config.toml
vocab_size = 1024
norm_eps = 1e-05
grad_clip = 1.0
decay_shape = "linear"
doc_mask = true
Each number is 128 + 32 x the weight over the matrix's rms, rounded and kept within 0 to 255. Layers, rows and columns count from 0. Numbers have three digits each.

# layer 10 MLP up, 512x128, rms 0.104, rows 285-391, columns 64-127
183164237087135087138175122085075132114163065171141169120097124137142178131133162172127107102093154154117125106153148099148079139073168134151117115114177136107137135109106113133193099142117137
138139166102184100110102164182149082118137104121149143075121106143117105124071080178122136110086173148141129150154102139167108108103146102135130111133166157155107133104135177141078083161115149
085109107074134124103076135150209153133074106085173142119141169172109126103143112147151170138169131120064135069104120185115094113149123152159169108110110147145080118108139197174127138171071149
071185111159105179123157082069191142159153111110144079124089162143134086173149147125091135127111162156121148172084138109167067120112084126102072195113130076138133130141188113117163100085128077
095167149124106138123115103164107102143117126116090207099049065138136108108173140156121168054171142154091144066166151133135051111146135132111193146037126166079137140112120137140120117167139138
111209122095187146107161160106156098174094148125164063170136110100142098098184168192147096101185083139146128128151087182142132142142140111120101158115085184093156082139167139114100093095112080
136120173154124159152114092143200107133199124150109093140122009116083137093156096109118115078095106149137164107120143157127094097080165123155148146039110143112157055118128126175078095171127104
141131125114153123117051174129098130148116077128131110132123136144101167107148155141132115174178089158099141134184108219071148131133168161153131185112094136091104074143157148166135081143093112
106143119085138152107103122173141034139199094127107094160144169137138068142157117148040146094171140103156083134101150125104141080116099140164192204098141149088130096129161118174137098162111091
109115153125055125127116100179128193146129114129151132105136109202111111116145096210133099110138120117179157089126174135117109102126174137145136103142182130102145063147113163148124124108074170
090152147142121120186165105120194103124135095117161115114075058122060122128163141103186093110127205202119126097111166130153080110197161079149166141126160109142122131127169099104122081169128114
167124202134191120103071119136153060122146096051114181097126141154134159090062158092100124085102160095130132135114104151171142091102180174138188154049130088143132151070166128153120131113111114
147137140153142086108132118065134130142115051164137120090072084102122193145117152122155123095134154129135120129105130124076138106086130167219129145110131144149077166121201096150149119111074130
121093142128125104091040098097126164131183082087191141096119126152020127120215188144132129137086160178079141176155099132184086136113122071138124128125151192106131089161178071142123119096142067
105112161186101094174150076132108129098142112103119181046123146160083194090125227100090153090147141179122120080141162099203149177161165102156100152100115128148169150129133183123096103167140116
113073129153161116155105173126128051110140118161117100190136108092144177205118140135125080108135118089134173147089186188104112161094120135143099136116122129129102120185153134114138061155090133
132124114077117108122104169122149112152070108111127173160123108125138139098197155128143103152115117124095175095120108109154144126106145136122128139128153102136145178175134108109121130155095140
161123140039098084149094122174138091079150162044111168111089152112120109095146197110124162075136139178133115108109217122128091137122123100171140177113100151112097174132165104135127147121121093
113152118091082028153098153137160091141102163156155176165106066157107144116127139128205103137107144152125139131149121213165139082158102101142140148141143127148125119147149132133149117132087134
131158175154165163150147131144202114159128066039203181105064093130076135108079164130106132047133133204149128034141100137157102107175170111125115159152143112151075099161132044161081052197115105
166121189142132112148085080136152056126119100086111116032090075127142108098101139103106089099148116160137141174148203138179131164116165142153155132145149100158079185109155179134128120191138079
130144213130091172198066079105129087109169176147160132145094093162157075121155122146107093132122206092176149149180154118150115144122140125134096121083093114125109125139179153160087075095160106
162108163099152116142141110137188095078072043146180115138111160141072138148125126154148171135073184133146108132088088130087137139120130161118101175158121059139082110119169133125114084116158126
149140147156067146154128158089150141117164144067121193151100094094135078083136125102121083114131142116066153136132172129143123102159140155127178125116125168124114123207168091159076107179141086
144135099153091118135147057134135085122109132141119120098155135156124104143115138167087132133071173195125100145030198151099115112117085158108182158140210079113128127222106148135083097056097139
107100132112099142152080153057178142118160087134151142061163128143119093123146115133113104103138122085128155103138143132147127140137176136109133109124146135136115135198155053192078149090153088
104119147096145073165110145137107115129137134080171124107088165104162200098149144105151152142141175060063088178131160185138151151213140083147110140079191194104160136105175163128102132102112081
117127074154176161132122147105193122193142066096136147148102099118157115131118165161187108091159107107177157062112140173121111102175178122112145131125094182094132104104169190141216117111143117
148165153166158213142153087109166103233123117144104120097082151165118142135142089176122114135190132146112123123109126143141142125134133098101067117135118098158136072158121100101117121148077118
103151119084125124150134141131115103140087185102139170075131082133163191145107168119123169091115142097131119118175125195155062135123139163155122167119172089139112159132166119101137113177120099
117087153146156129098106109121154072143137131115165097161129118177155087130199129130105149104102165187137121193084168139139049119129152187137148126147164130147105052177140101118129090140132165
109148233193136074139116158061126138134119114119183111121144059157118135160132174131141104138091207156098149171085165138151099154142144171091070134154193071096164079173136133209094106118131012
070137164149173177178122124116204082146149121134093093091111156149086100079123099116137127096117112125101096145148194106076134166154132158109136188115128112099107162095195109146092082119151121
111105157132077146099150091113127145093148136126171165157114118117134076128153163143132102142120122144152151094134094137176101076171092091113113124100166096164137091150150119121154143125090055
055095115151150116124149106117116095138152146141186153070183145101154172184116141160112086106199164081088140106103161136134104102127161164177066142090147172147128116143191102134109146141125082
141173155137084127149130192079130084117116111121111089171136122084112200157086130144121178135118080137148149126156175154155113100183106132075171118086112089139145122147209129137099128127129109
097097160082104099166139078122128140129128185134132090071142137115121102135199174101134134134104112162157202102083174138097039130130203176115139138121208154118088122128169123123107101090106133
114146144123149068101111199144140143171103113152122094140163089104095168168157118128168103155156125098117138138062120123149147189141140155172139177081131144055113080146114095151124091136116129
136130172160033102147108101131171134173111158136131106125120160116113165184153169149164173148094146157147137110132136166098135152105095091045112097109137152102068050134122096123115147140120084
075132151152184144161137115144100089102192096129138134171101059170110171117138158124188126150169187124126112131101175155085142126090150081165110133087121132116127089180123151124122116215101106
112116152148131147141085090060138113127174113040171114124130154126148086134112155132111097140071194143076112118095160152159157118082187176094097130129131136134072136142139142240126080104127081
121129150079116160159154120086142074155101082129125131095068121144077183134081158123088141071148138117166176117073198103083096133128104111168171180138110072126132153152103163132122117200086182
082057151107132172126117068117169157138131118100173094130165156155115141130122122131124096163146139190140104150102200122116142118110117150132174129054175094219124147141161051163119119141138131
121171165105081063143086121113110129159178155117123110118066157186102094094168141180091088127073194178142104078076171103144133161133146123100088125165095118139134055198181150126130133054115147
137132081087191152117155133148134118132127168143139138141146122148115093089112151139177122153084134122135119144122090089145168189116178082161121161123116075125110119116138108140107127130128097
135128207131182160151091134126131049119090102128176112038109137116131164133128114178114102144159172155116095109132122168133090170103168110167108096100165185129164099110127093156123096159177062
173123068151122134144153156178175129093155082113164155170142143071097131105140141159182141073201096138064139106173097124111104119126194083148104118078146158103085126135109157125110107094123119
085125129121103150103140126084139147116149062105216065085146106165096137130109196132049143112120173132156119149132116067089151104139161137129099142166156104145189086152189091106137140096144169
166076154130132169092094084166140117078079126141171103104105204110115089166203086127194141123116122139142150117167127143110060120121121072100180127093154136171165161148143120161112113153086116
147080169124139182151153130157107160152110125118102102102105140180089151121126083117185166166123126127075104114082147069146001097101098096154117139105184122133128119159119149104123071166059171
124177137077130097078093098140141163133185140093129114147084108151102151131155119160151122126108153087114083153139181150143164072093109146129151155045122166057150187147186098198150141127097114
139108153096146116152112145152096111097119127109115179064168100192098139082150127161101156136132150131117118171028114106135089112189038140134150154151146117068136102124205100162152120163091101
128154131110120131139135185052134082148128193141154104145126097106108084165192188101167150058143148201117092048109123194057127154194105136111147156128130087138134070205122124123052094104111133
077103196052108077169066114121172158140151127156140093111161111114029142107138105135141169111135147076103137095136117063125085099122109162122146132089086107161085152115130141122069106148072142
122160156158126139092084168096140136191155159158093137123142100156135051069154121150103140074197090136146150135078160144068136150172133143119161125130120110132108109190139108135073082110127054
109087123094180135125159150041154130121138085053149129106078094167101182127085154111171139114127132154191120173133133127140113110123146101106115139105171091121128147174162154153142142134114154
055159129147143155096153108112144078157139156078124122105105110124168160108123117159159151176114132104078169102160150116161108115115107086129103110073129126163114129155158156143210101186116096
094135111132136095134169180126134153180137144111141174102165172117153158133169083139081078124148130086141153090088165115167074194157105067108126137080155156130126169120167150132178098152142108
145140179126147138162158098095136113100137081097138086180138086097133113102099190118146096113149142148044132154110149097080038110138129123160153142147112124057139158165141164123083120153148114
107156164135204158114098108105187111137109120148129104148045085137135145148145112115159141143094205114106113123064109099152148093112144124156101203097113123064127079119204129201155128112088123
120135156137091123072090147081177163137132112119167091086134083184146161131146157176130107163091195129152216166157119133119136155106117112097132096157186098154172109110126141162104123145117136
144137089115129175148100141076152111083144109105131124169048183179141161112118115111138086120130190142130124096145176056119081117141127153070216140096191110177104070176153112160135167139133099
150102130127122128107169108015080027097099116101159081120078137121162153113162166107100175138156186182101072116152096146164134151173067133112109114141128059115137099172173116154111113151129121
121145089076110098197087116113175110101083137129146116127169040201145110097148149143195147112127106141103096130124132141134159112135138095146156135119106123163121178195152172190112120203119093
131144120091197165125135113062137127112111097117144147132078072139084159104116176119191096118200127162079119154134117119075135096130124125141147179172142182059064162103142126129103114124116123
105132108118124161177144093116108057150126098062153163172069096110118189161139121110113164089158152199127177162089111165099142114159113149113184193123149144061108111152160105111103157176133146
072178153162119128147121126087139135201165134166150167103117047139137193140147117179140110124158127092113138085134095118130096102127147080096083173115115135154128075173094172148179125102085120
117135118091107133134054099073147146110081131157128190147124139106131154162141134141186100095162150189124141143112168144070168096136116086130148186099076104156061080137112185142135124162076113
152033131132110099152094153141092089128067102135150111123170144126077123090122160131158144140108117100170151153177129126098075117184131127126076154148196086060160127176229129129096095157132143
094107112107095146112109119120138131119134067141169155097146112070120104152140187151141068147176127132139159094120138153108065163159124079124132134123133103193078088111141116104090077098089147
137169102159175132148174154110104182197138097112101116145174110179084143144102178153094121140118127151119156073151179078191100079072104107130117150116137132138111141157148139149113106148135145
088119177070074115100137114113162138116099131065242083132158098134108104134166117088197136144140151125096137116133068112138114140144128147092147134090141123125102093168125094158095107091087107
159132118084102087140183115129149114136093104140191163095098163118061108085177223136103140046145107117093163106141178179116122161094163173145044180157121184098110111103159089150052122152118156
142071136136170181139127069108176057121184119134191157079089141157090169141174180124119125096177124147134085130087156082130152111164131161144133143064120117125133122115182134118135126215113069
114094144104137121133131131136126102184068179115137093153070083129170086057133150106112151109126159164078176155170109053109091125150139090177115117164122129184142117122158160127116098180105171
074183077142144132159117135117133111100185131126143087104151116169108152145125175136121090099113133101130146128131147124155106163128079155145094145102142074129157171123146115130087121124122095
140170203071199045170131077139125108124196148137095104104089086226155105114093138130123146128068160110157125095098094092094084062191157112133142161126157103118111138152113109141144129143129113
144134173084145124158106189123092172115167120094171167156169174133141149121178149096158043137146154119151042173103136117144126094139116139076196105111095082133141113109191088163083072097058130
118142142147106114146154132153148102135181111103197156128113178104190156138123122148131102115106155137122115164161124143119039089107129121143136146047124062102103168085159169132142119163105053
089159133113137086148131116155114136127069115120163133095108135128097115137121121148138117128146135164128103167112158129131103128120137083167152163087133101165072120162187104151091129132099108
123121125188122107123090094154138104186112164106126080146168118074153167144137165176173110154085150110133134145104182165132114071132139136120086146148092124128179127167137137156110032107140092
158120155082104114154111175171086150163122093061163122113131162115154130139154085153157123114117123119085176128106165087198113098109111159089110183123128082115145160207133167143123133135054133
098182172133142177089083163167160176185139101128132115110148105162078154125214081202142076099102106103138106123154129064072055116092096129106151141130159146129114107208145104171098129084103126
069123161162103108102123118104148108153094141162172092109072109126141123129057095145140099122155094159182152166155144098160143158130125049157122139153129149162160145156154087177035136162139133
097098179150102132139095126113133162114048161120224147124151189128153109062177154194188143142110119161161107119120129160141092144155127108122151130136144159138104125106124132147151145122118128
119149141072180082082110142160184077130124077056187128081070122097145125132135110127130167143111129124165131150033175177133113138124169158128155147128121089152153117172143120126171113158078122
181148107056118102150120105101149089103138135110139135083137166176137065121138138149105114119153179222118149068083100093043106067170093152137134158123116151086117160162122124148155133110132131
142189109123167082180097159132106085213110167175102149116148096149119125098150084158170079147069134114118157124131133104144125128169139134112138131112106136162109087167131130130149042141108169
092100135070185189179071073083135118082074116079197139093123132183128095133107165213163131125119136088180161138159117118130127169127177069166095088135164146127142124145140173191070116047112103
112134116111130156168079196120171148080132137121121172115119154099126094176119119160095144056173112161085176079145173177103095164125126086148152128070126135091119184173144111107114133113164129
092153119073130149194130152089105076119130144133153144086101139169111130120077208131136131095104128197129119135104134146098129104146172102096124112130132106146119096143108124144152137112104167
156154141096144115126112075043189092107173105100164094186118132115137166129128142118085117094112158068145150148138107176166126108130158152122155140107116116074117099129197113128111103161115122
116103183150130072141138135152152123159146111106140100085097141108172196120119163115126166120161176140126115117167123161149100052140124084154096129080194037129139120120141123094166048232083092
074123101123191138121098126105107173114089136116165173137082123129114159153134111134148088148094177120090126122164121113137150118174157055159114153105140149097082092141115138150132075118132132
076139119126157122135118082192118086108166044068097160117127188198139182118097137162102148149131149148161065164150117095120145107105161088141094130125173130128116114111142152146065101099112126
084091216162103201111114091110119141139175072150149129131162099138132114089135131167156095163093127148146083148092104168158109084150152173071115123149169159107170065135162160185080115120108102
102106122122125099159111122175182144129087123156173141062086171134100141118178162162129128135144174133115162147147143131146090141162179134102083094167142166137059106116172090150127149100154147
146142152147181164182149070134137167104106118079109135149092096184107138156068152170131130143129219156104123085095086131135130078158177138117183139166150084086123102150135170129134141133095058
169148118126146097130152141178182142142099131166199155059138132104080123082090153123173118127132149131142109096080147149161104141151142107169100163127125128163191128126155125104101083152175149
126147072124150072159119163097136115112180118088124097116113104169101138164072111145136205115134135133143134078091136153137089141143097169116089139122138190085169146159142097163131123145120088
099161116130135136191087114129093170112135111105137136114107136166031161123108138162141131116147141092119112102131109059178126085130132160103070132142145081145144095182107156169126123113153164
135076162167111142143076071111145098124133092097110088118091157122142142131155118134162157100091221224158147153173187124088130084108101134177097151085112130094124093150177165140141067175107083
139124160110149100122096172114105078177125132132173079157204125089112069181156153113161104079121124068100086139094122098170101165170100144134156092111160113108136071119180117131131089162146127
121148224134163131156135114052142131124161112143124135168066115120129108091161105136175150070130176110141060117069128137085132091133139121217133174129115109065183120182094099150109100173035149
143133164177137126146155174128139135139113139133109135107107089143155097159162131129173175140107126124142083114072118099132172115094125103116113163107113091156177161198149134127132068110151150
135146125131137133118105143128142171139120150105156140121137094116169146103108139116125127076209119116128166146143141122152095177100131134160112133096095097084093149142174139148147103177059111
034163094109084120135098146142087147148095124140132132162169101146107147121173097116194120148085139086119083074110168176154120159145117123072153124147119151161114060151150114138161056087115116
# layer 10 MLP down (transposed), 512x128, rms 0.1, rows 285-391, columns 64-127
091138058110167092114110105132153168118121155121193128157162093161156203110124140131122168132078146108124137102151101067083135090159143131165142117132110064125123171178137070140157138123176107
155126134126074140141153133097091140142174108141068113087126119171199157144162110118145061168148191139135111113100114110074186141122183129050138089092120139121130125112178126136174121085164111
166096112144180115100144027118134157147039125159088103134091094169154122117129126109102114125148142139117169187129149106119119105113180139131092088117145135120116157113109115148135110094109163
083120126121115109117115143102147115053151106156169096148135126134114126123096210109157075132138127141110107116118102159072120141154195121152099144188131141103085102122080092102103076188094138
145085134185108081150133113137115114150176135169107138108096109087123161203195130124072159127175067118120096157102117175224073075126100128123131083144111198125120133177119129196185054148115189
206050091134046134170141101096110127114097101122185141096089082118149118103100124176096175155070138124165090142134113120103123121103151145174146091144120151091118166131099101090148156139080142
110091128105096100151100135110173100145120118160161160105143142158099127227150169098122062103112056182131153087136101193139157112063109174120119138053100198150132041152105071134134111110152080
126141111087153169099137119116134136120225111129162136115126107109112168087133158128107063113054112139176125154108163140128166138161194143154125140147156088143124155126133100119078117140128143
100114090121118159176125095093098113076113151109117124126135066101109071149147160090154123097136233080122094163176138114142137123138128114064207158162050136131144098108145088063125180156113214
118134118179090132078165092169126095120141120109093147053194138149144158110121118179138111179109168109159148186145093152152126152093116120122132142091109119104081136125121100163089098065149076
113109129122167147108149136121148140138194081125087089136153125158139122109131146126160105098071179118117116139138115123137140117088105191136115100203172081175111118128104133107087145151148128
065180136133155141135128159110147135117124144138118189122111131177092192137127119179160128124116153141140135129144077121088146111087080151125211108137103136129111164103103149135135131092177090
102084074141192158081159108145075121132127098129170095101189180159203174166154094221105149094105130158145143094052111072117105079125157119134191143161205137112106158129072120081065082113182154
175108134084073128123142089142175106109156158102133139156179095064154194120143084132102108175115077160122081135095167189142124152102197119152156074107060124129138127156171071149120159124201101
102121135131119152150122132110126108180069104110074098161111134057112099156128202115096146115164134060128161093160152117185108153115123180188121176131162148113130150109112176139063127128097139
113128235177113126114171110115154121107144156149156174147104096132138127120169132131127115098157142136119115118099093121124118085109124059113114104149141171129116103173125077087107154131128078
132134126147145136096116129125112118119145143153107081126130164131108132176100129132086138099122137099144095173134169074129108156155119140116125144097129147151137098107149130141110132078118078
178106104142131070117136182122175122134120109156048146172144091100127167112085091109112153105121117106049188079100145122096088081136145158101089153127119117154142098141146132149157123113108087
171152149132117084115166154141166121113068142153120122136094147101125094118118139119092121160136127102164120131088129161117102081105189137125135120127140118155072148151133139105120121170139140
149156135116148136140107119128171084124120116129155145131104144123104135136116112174123150085100154150123139113127143150158131119172128171111127101148151112142129111151123103192130130122111138
154139163140104125131136178068069151103116153129092090172132136080099119140149110158084174174120147082152102134149134114157122091078127151099092187106112135105148157122197166170132050144135142
074092145137099109159134157169121135112141114137156134106077113159156136094097141140073158154069071102131139068166188125136125136114149110226075120124105134178151184168101106173124066106143115
074173126133146174187130109121139128088147151114134164096145102147088121168144151133096091220148109115083124156145123122099124166190131085073115115165150173061085179185158156175141119134083102
145138155118121142126137083135110156099141111188145118116145135121181103156152083196138122151158182107107119140167125108177145090116110129133079123156076116177079113099140188113119115130140187
129128171141130121114188150123122088158145176121113081125182134159134196139102143108119147135156132120167172133127132094184159132094161150137108110129125037141097242102094099152171135119106149
088078151112106082155129097162166116127141150093166172137060104072167125140070146167066123135123125042130177151180176118160180146054076150196155173192151110137096083150043081119142086130168113
092136148145100152162109117122155107075160112154119187100112117163088133093134178123136123110121122176097155173075166162185120137174114116113114133170067124146154052176112138129192127109046146
066139147155148141139154181111182093127144118069143170178124100146118125134163125119150107093125094136092185165172090165152144143108110135149126131139130176157151113145165116083117163124075168
159080077135096161116120138128104200111142125084119127126047148135142122091047175112185143145124169123124137119159090160138109117088170116138151149087110169149109146119165125208085144129147123
179121117126099125096192116169182172131148124097170115158154084098158138099153146049098136107093134154082151085107163071109116172114102130141120099166159147160147125114160104119129143133138135
100084094100167083121120147120136109123071143100115092147142077077100148136124152145162102076153163117174116172132147113102100118126111142121147148111097135129112114160102130166174111146105155
109108061134074131036054104088121021101116127192137148019146210127147187158097115181076126160165120146120137168124120093133191097083155077128144123120135139105078134106112128190142141126076108
148132179115134168143139092135074141118107124095134100101155126130112150118121184099160086177129191127158146102122151119107141123133153129108106159131183080103117152126119175122153102094144118
152156191073128078098163123143119153151131123107144103123111078123090080153113180140116076117119090106111129107163171157148119137125136128147185176097110104138119104106080164082154126093122141
113137168155110167142133121059153178130107145143173153086090136102205122154146050071133148120136099186122127108152093122105129097136126076137163146061114136162139170189132151135060182185108154
112122118095088108100122135113113134103130167135156159110204151140103168107118103179117115142178115122135087113158127138126125126105124085084129133132151153153149119125115142158161111136111171
120098150148179125116150125136085106190106129117158102174090169132141128065108119139095139093170071116105149090183154166143105130098100061107153109156173078100123133167089102102108139154136063
140033116159138089100099139096096123068111093158116129097157110194092158113061110189135151190104154118170102152119108084077160097095130098120082049095116071080104115099141108197123164143203167
162138090186137177129117110139152084143110113083064147153132119106165161088148135089141142152140134125148098175134125133152150167128135086134108139175149072158130120105109089174092062063155158
159162187123119131114193136140162154127181074140137185121091128124151194139141165156128085119198171117164102142134167181146082107181120079164128100140197169159130100079094175123150159173108156
109136203164142139109163113126126089085099128162160108147161128146090136092165129126116148110177105098131157092154168120121100101119112122164151123102094117147120113054103100089180119163124105
124147225132163101095121065177152160137166141132212118107172116108181117119115110161200130140118152136105172128126110140223170088111125149137160155118098163083088077098136094137123121108200102
130120161130077091129149110133086121138145159068115131162119084122123095133127124098140159145119121130147105110131092181150140117102100119104148142170142137119131154129095108143166133103137096
132110056093098151127133141134085173115145146135097171133065141102122136163177177116065178094128084134154060174117115103139096140050126076192115100070127149127151100144145105104109107121115138
120097179167119132142062110072109115123150095119150115111112120109152165174146095112112138134161147146107110123129123159118055108139067182144164092110136170121185137150147122125110104099157140
135099160134095137155156119144079132152112124138093130155126124132200139142105133128174097124125142109118157046067096145123109060126139122124070184125104092112056143116169176152132120138120175
093156146113197131150138139077090107172124123154059106068101167168188132094139097135078141107131131109119102177075154158184132138106079133064127089087093128148143125148149084077137172136124138
118121082100111119122149139062117101135136181116087147176064134125136144088092141134150174080086116070094111157109110130083135170140114098115174084114103194090172105165066060089060117134116116
101101111144163115143167162110137084130102118165187139180142029102105122134100164127100148100141111183146065135126097041155116129132101100177100155130163165184121088082147121193131112133159128
154162078071118128098126130148113177151123141115103146158029148137151121111087119141134123134167106169075106131088165138074168135182136162071157070126100185136141166124122214152089093138159112
151115187188077132070196179155109129126073182175183183110160170192106086143177150086109084150068064154140116100148131131123159135121157124094089157148181081107106093147114170088043089169079104
174080100131124159164104096122155175141124137115074164114128245102185167122057111088141117159128143145108134106148122166126161137091129094150112105126104082096103198125076144094118136135166092
151121106061138198074159169123146204103123101131178085073142078089122156156130132107183123171133122150121147168134084101104151078093198191130152124114095195124218092109129118197126174131185120
153181152138076139116127159187163097129121103109101125128118107146106167113114118172154082109167134108141087126132128116143152118137101108045158104134104215132149101143129177196118191111139105
161133082079148104065110183137109148107110143155151167148146146157123113143141136149165139189146109068158203137150104134107094184146125116151163155078134087127138097095123137185163106152137106
146157079088156119106111103128095119120195143152100114111142125125120076147110178186156145124122172103057084108137096151085123164070116122112126108172135153150110179148162127182107067087150099
124117105116120165113133157124164111137097138119123129085133190156087131160139120122107127188096094135130131144143089076160199162130131113092110128206108108082128114113110130105111156111138157
113151120045158127101096141113142130142158095110143115100072118101164134145118136141060134152167146124120114176145106130097147134125091126151151119114144203146161086177167108085091189098120136
131150133114120105055062159078166133145126151119141173075184124115129126174143059077159095130141141089143097104156156142118101147119082131094106132099173160181172184077117099149134139098118092
127134151173149103128086121116111187106090100165117151121190182175113089122115131166110146111122192102196184123122111139136170168162141125169124113216118143103090057108132095103069205134105129
102153094084124131125107103109121194102121117162131131129127089137126151143123139153133157060122118124145124087141129134109103095107134131131107120152151152103140164126111086094120159153103149
119165194105110118132139098196109108170098082157048100176114143138151104117197123165128177146171088090127075161097121141063110138158148095148117111112154148158089171097106059091118125137112185
109099119128114157057096085143105125139110136118148089133131096112129112154116123137077110158169099150147162140162097107079134124121173099163140124137090179159095151151123154151122153182102144
128127156111121100162128102097141118122120139142143140143153144087123173160097100151148157154115143132114133114106138133137091115116119172079171138096093180174099112206127156120137136125122117
083148195168114094095112138122123123078167126143142105136175130136128112129111128175099130120145196111141140140075139149108115146162121140142072075111107114190179106135165111154147112107105123
169123124094080149135147083149184146117091123094151179130135189127145106175152116153170123043035099139131075145097114088118124162076165167113104128159101089158089145122121096149111134076144173
071133112136119146081153095119142152104133114129099060141108151144161096105098144159189107164147113135090134135170122152136169127118120154122089117122143133122144190096177139184082134087177084
119112163164099110143124124109123106160130126114198110095105185107146077122132132113093097121082088086099117023170115105121101137131114141116137180126179173137202134098156084167105143141133086
140141098077158149225144150121171030147150086130095041108127170085109171098098132123150138201153118093162147179187089155155112109119140123139079099103171108128136192097169073109128064104139068
124112138100141111149165087093152137131147126090152055135148093141105114142109132144140135197100139126170118157180117147158163112111141132126124125148113113127120112078134059123118162197112125
119125122140110090134148106104170113091158168138071092136136129143133119137177115158128080126148150138140077161135108135154106116072143141148119102109094131142160136141114112098115150122158180
087077086143111117110175169080137118133130129108103163091092131140153147161094130124134093165130120122102143100137148122099117164116108172153083166139127186099123119075076111145090116118096086
110095125133125156091135108082162096086132094138076099063169140172054180157083195184100158160138140137161160081157173172116174184166086181142091148067215146179063062141115168133112084137123150
169100081116156160113167129176102147083121054157102137146153113172038146174178141120118187113148140085146033108144115147150144075146122155125102142120183125141146169181124088173103108188118073
125140151120115107126116135083123175074175157111144068139120162101128197091115121133106118136109127161176106107079160157100162042128145139171134105135193193144079095139058125109147161126123118
176175127134187116092073148116128149176110155140137169122071118145131136075144160153119076144154155112111132115131153136106100189161163087103132114105147143129075078117104131104134174103139056
129155165255128108089169116059124127158022155129116162084116059104153083201149133143111087119120124114124104117086127191185030123182131093092142142108149157173114129195138246057085148096157089
095230093082133126156115225114163075086095130173083138135192113120088198107158100100112089116080092180134117113072083074138189125187097177132089145146080160115143161113138183149193139082122042
194159169115131064122076157111107065139153115184074118122099120117165128116159134099138131026146116159149134122137119136142116118132153183146123120131121068126125168101132175077091199115124117
143112132128133117142133135149128126147111132110145131105087114147067103114138150146160104118133159156125103122115152144117103140116165066123186173114151100120069109137175139176096095131106057
096111118122170113102118146088109099137103154084138046146161119164098072151070191110092071140118153115145123136161208124118091147128127110107156111169131111105167147135120081151100170123111167
156110153164114071077110108161119098137096145149098215210118136080126168173123140143140118088103104132176095189158158137131133091144122112178166098104114087111078145134131134080117198147095134
134083131122114133130170151159199056153117098160186148124134130110135160111085089161099129089123171147178159114196074103117111164194141127099159196112152057149134108121112171106118099120145094
148120145083160107106158127153117080162164121122169133113161137105122136070108167106115094104169162166124085118099146126102144127144128135108091094174184132083174112110101073110183166177071129
139147098116174130132149139134081146132141091127103116126114160109126146139139162143085168066138144106100200120105131050126157046114121170153162136143105127146121141121119151104127115153150095
145133115154194130072129153145156187109100152138122198104084137154084082148117083173112045207144158070112150138114100112098147174147101148119111099127148137102136199171135147139134171123144123
070162174128125099130132170128106097149104186116118136179084121133115134111145179137079146171154133180150096117167167105145107126082136064056154140134131138152093071121127113100158123139112138
143119125088122176133122105180100141126120094103066092134091140141195120170096121125075080100163093173102164162075093086132125141171179124154188135144152168191151076165130137092169121189139148
110143145118086109111163153135131084178140016163113128091106207076195143173176130124084123105137168103082083130135160068146105068118160178131122074079111154069141189112151149179079178110106151
173104198119096098163159159135191083184125081149140082117105106161158129100111138074079091199167155105141141136098082132084181145202103133127125137159133133194157144162132095149118138115141104
095142176155126113089114130148137163123106085097143146179180121089091105129164140119139137133137111130106142129123118124142125073092136181115141144121112096204092119106155130104121085106139144
119112112102152142189116096113126136128153193137150142119123214125190144119084133088103095136127115056121160067149120118143130154078128108085139133115140143121159184121119090130139141168128123
069148159108039126129161188150151086094070122167133161150130193126153155204120121070082121106166086128120140083122162160132065116201096167119144101116136084174176149117073091145094169140095101
182111143105124124133148103178110112140097075135116121142151137148125098135110162106167133125109126129131128134127118142162142123039155130097105110128063122118130130127129165138122188169149125
167091174117115150150102128128090124125154173099191082135154130132122105166139113110157070110078151153140106091093104120083156111155145083140140084155104066111098200139132119075128156154105155
136094125115074154143111107099177117134179110113165144096138196173136073097130076189101173163120126172148100141147101032107116177118120139145173103147164112075139149155115102121162138105126175
174144167082148105118176122113156147127141154139125205148158109136135144134063148196136131168148147157142108080115143183126120122153112145127132148137142072099087127139135156115114120127129131
148084174128126132098128116141172128141113142139155186219128126082114149123118138087096154129131137184164127102123132144150091129149107093115131141099116122094159116148132063055123098124098109
092070193094123134148175181177125118169134201165231137180138075143069113095153142062114081126168154118153144152137105095169105080106138074118162134152156172096142123090120134126147093148137136
185150138085109076152093133148173165160123125164125203176205181144074103145096130169122068101156121115134227066146162115158088127096102149118103099110116124180175102099106071141204108075100067
168138155120117134167130180102164093149164125111123090127146079113174145138102189210140152132167114144112164092136168152095120132118077092161177127116131197095062140128140114193181122131046117
127135155144114126153128189110116151128107121175144082171148105123090084165148154077101102106061165163148083125129182108104132096142158144162073097134093099136154175141103147128082081132101133
055123076084123158174122116172151106102129077195107172107156143140198084158099102091136164107119168147094106171126135084143127128080081099130139120178100166110149103137144140140147100154114122
090101100142116095102110148122134122171110114156073126058155071169173142119218155096158148095177190115137150125136103165143112190118144144093085135083078118143100121103085100145160066107187137
098076121111128137190085141109137072116151132096092125153164115119149128110134247117194095134107127134113134126141119155100087155103093145143042097117095119112154150102154071115160184137139187
127117137130120141196158151153075137103100139148134151135100120126131078140141116126113134133076132123129128146164129112140126112157111123096111137149117150157132095152110162095114158111142115
165230156110130189098143149169115088065149153142107134139114105131138088194129176130125097110144131150119133081081112132123063101138104127093135118139114164117142170091180127148106163136131158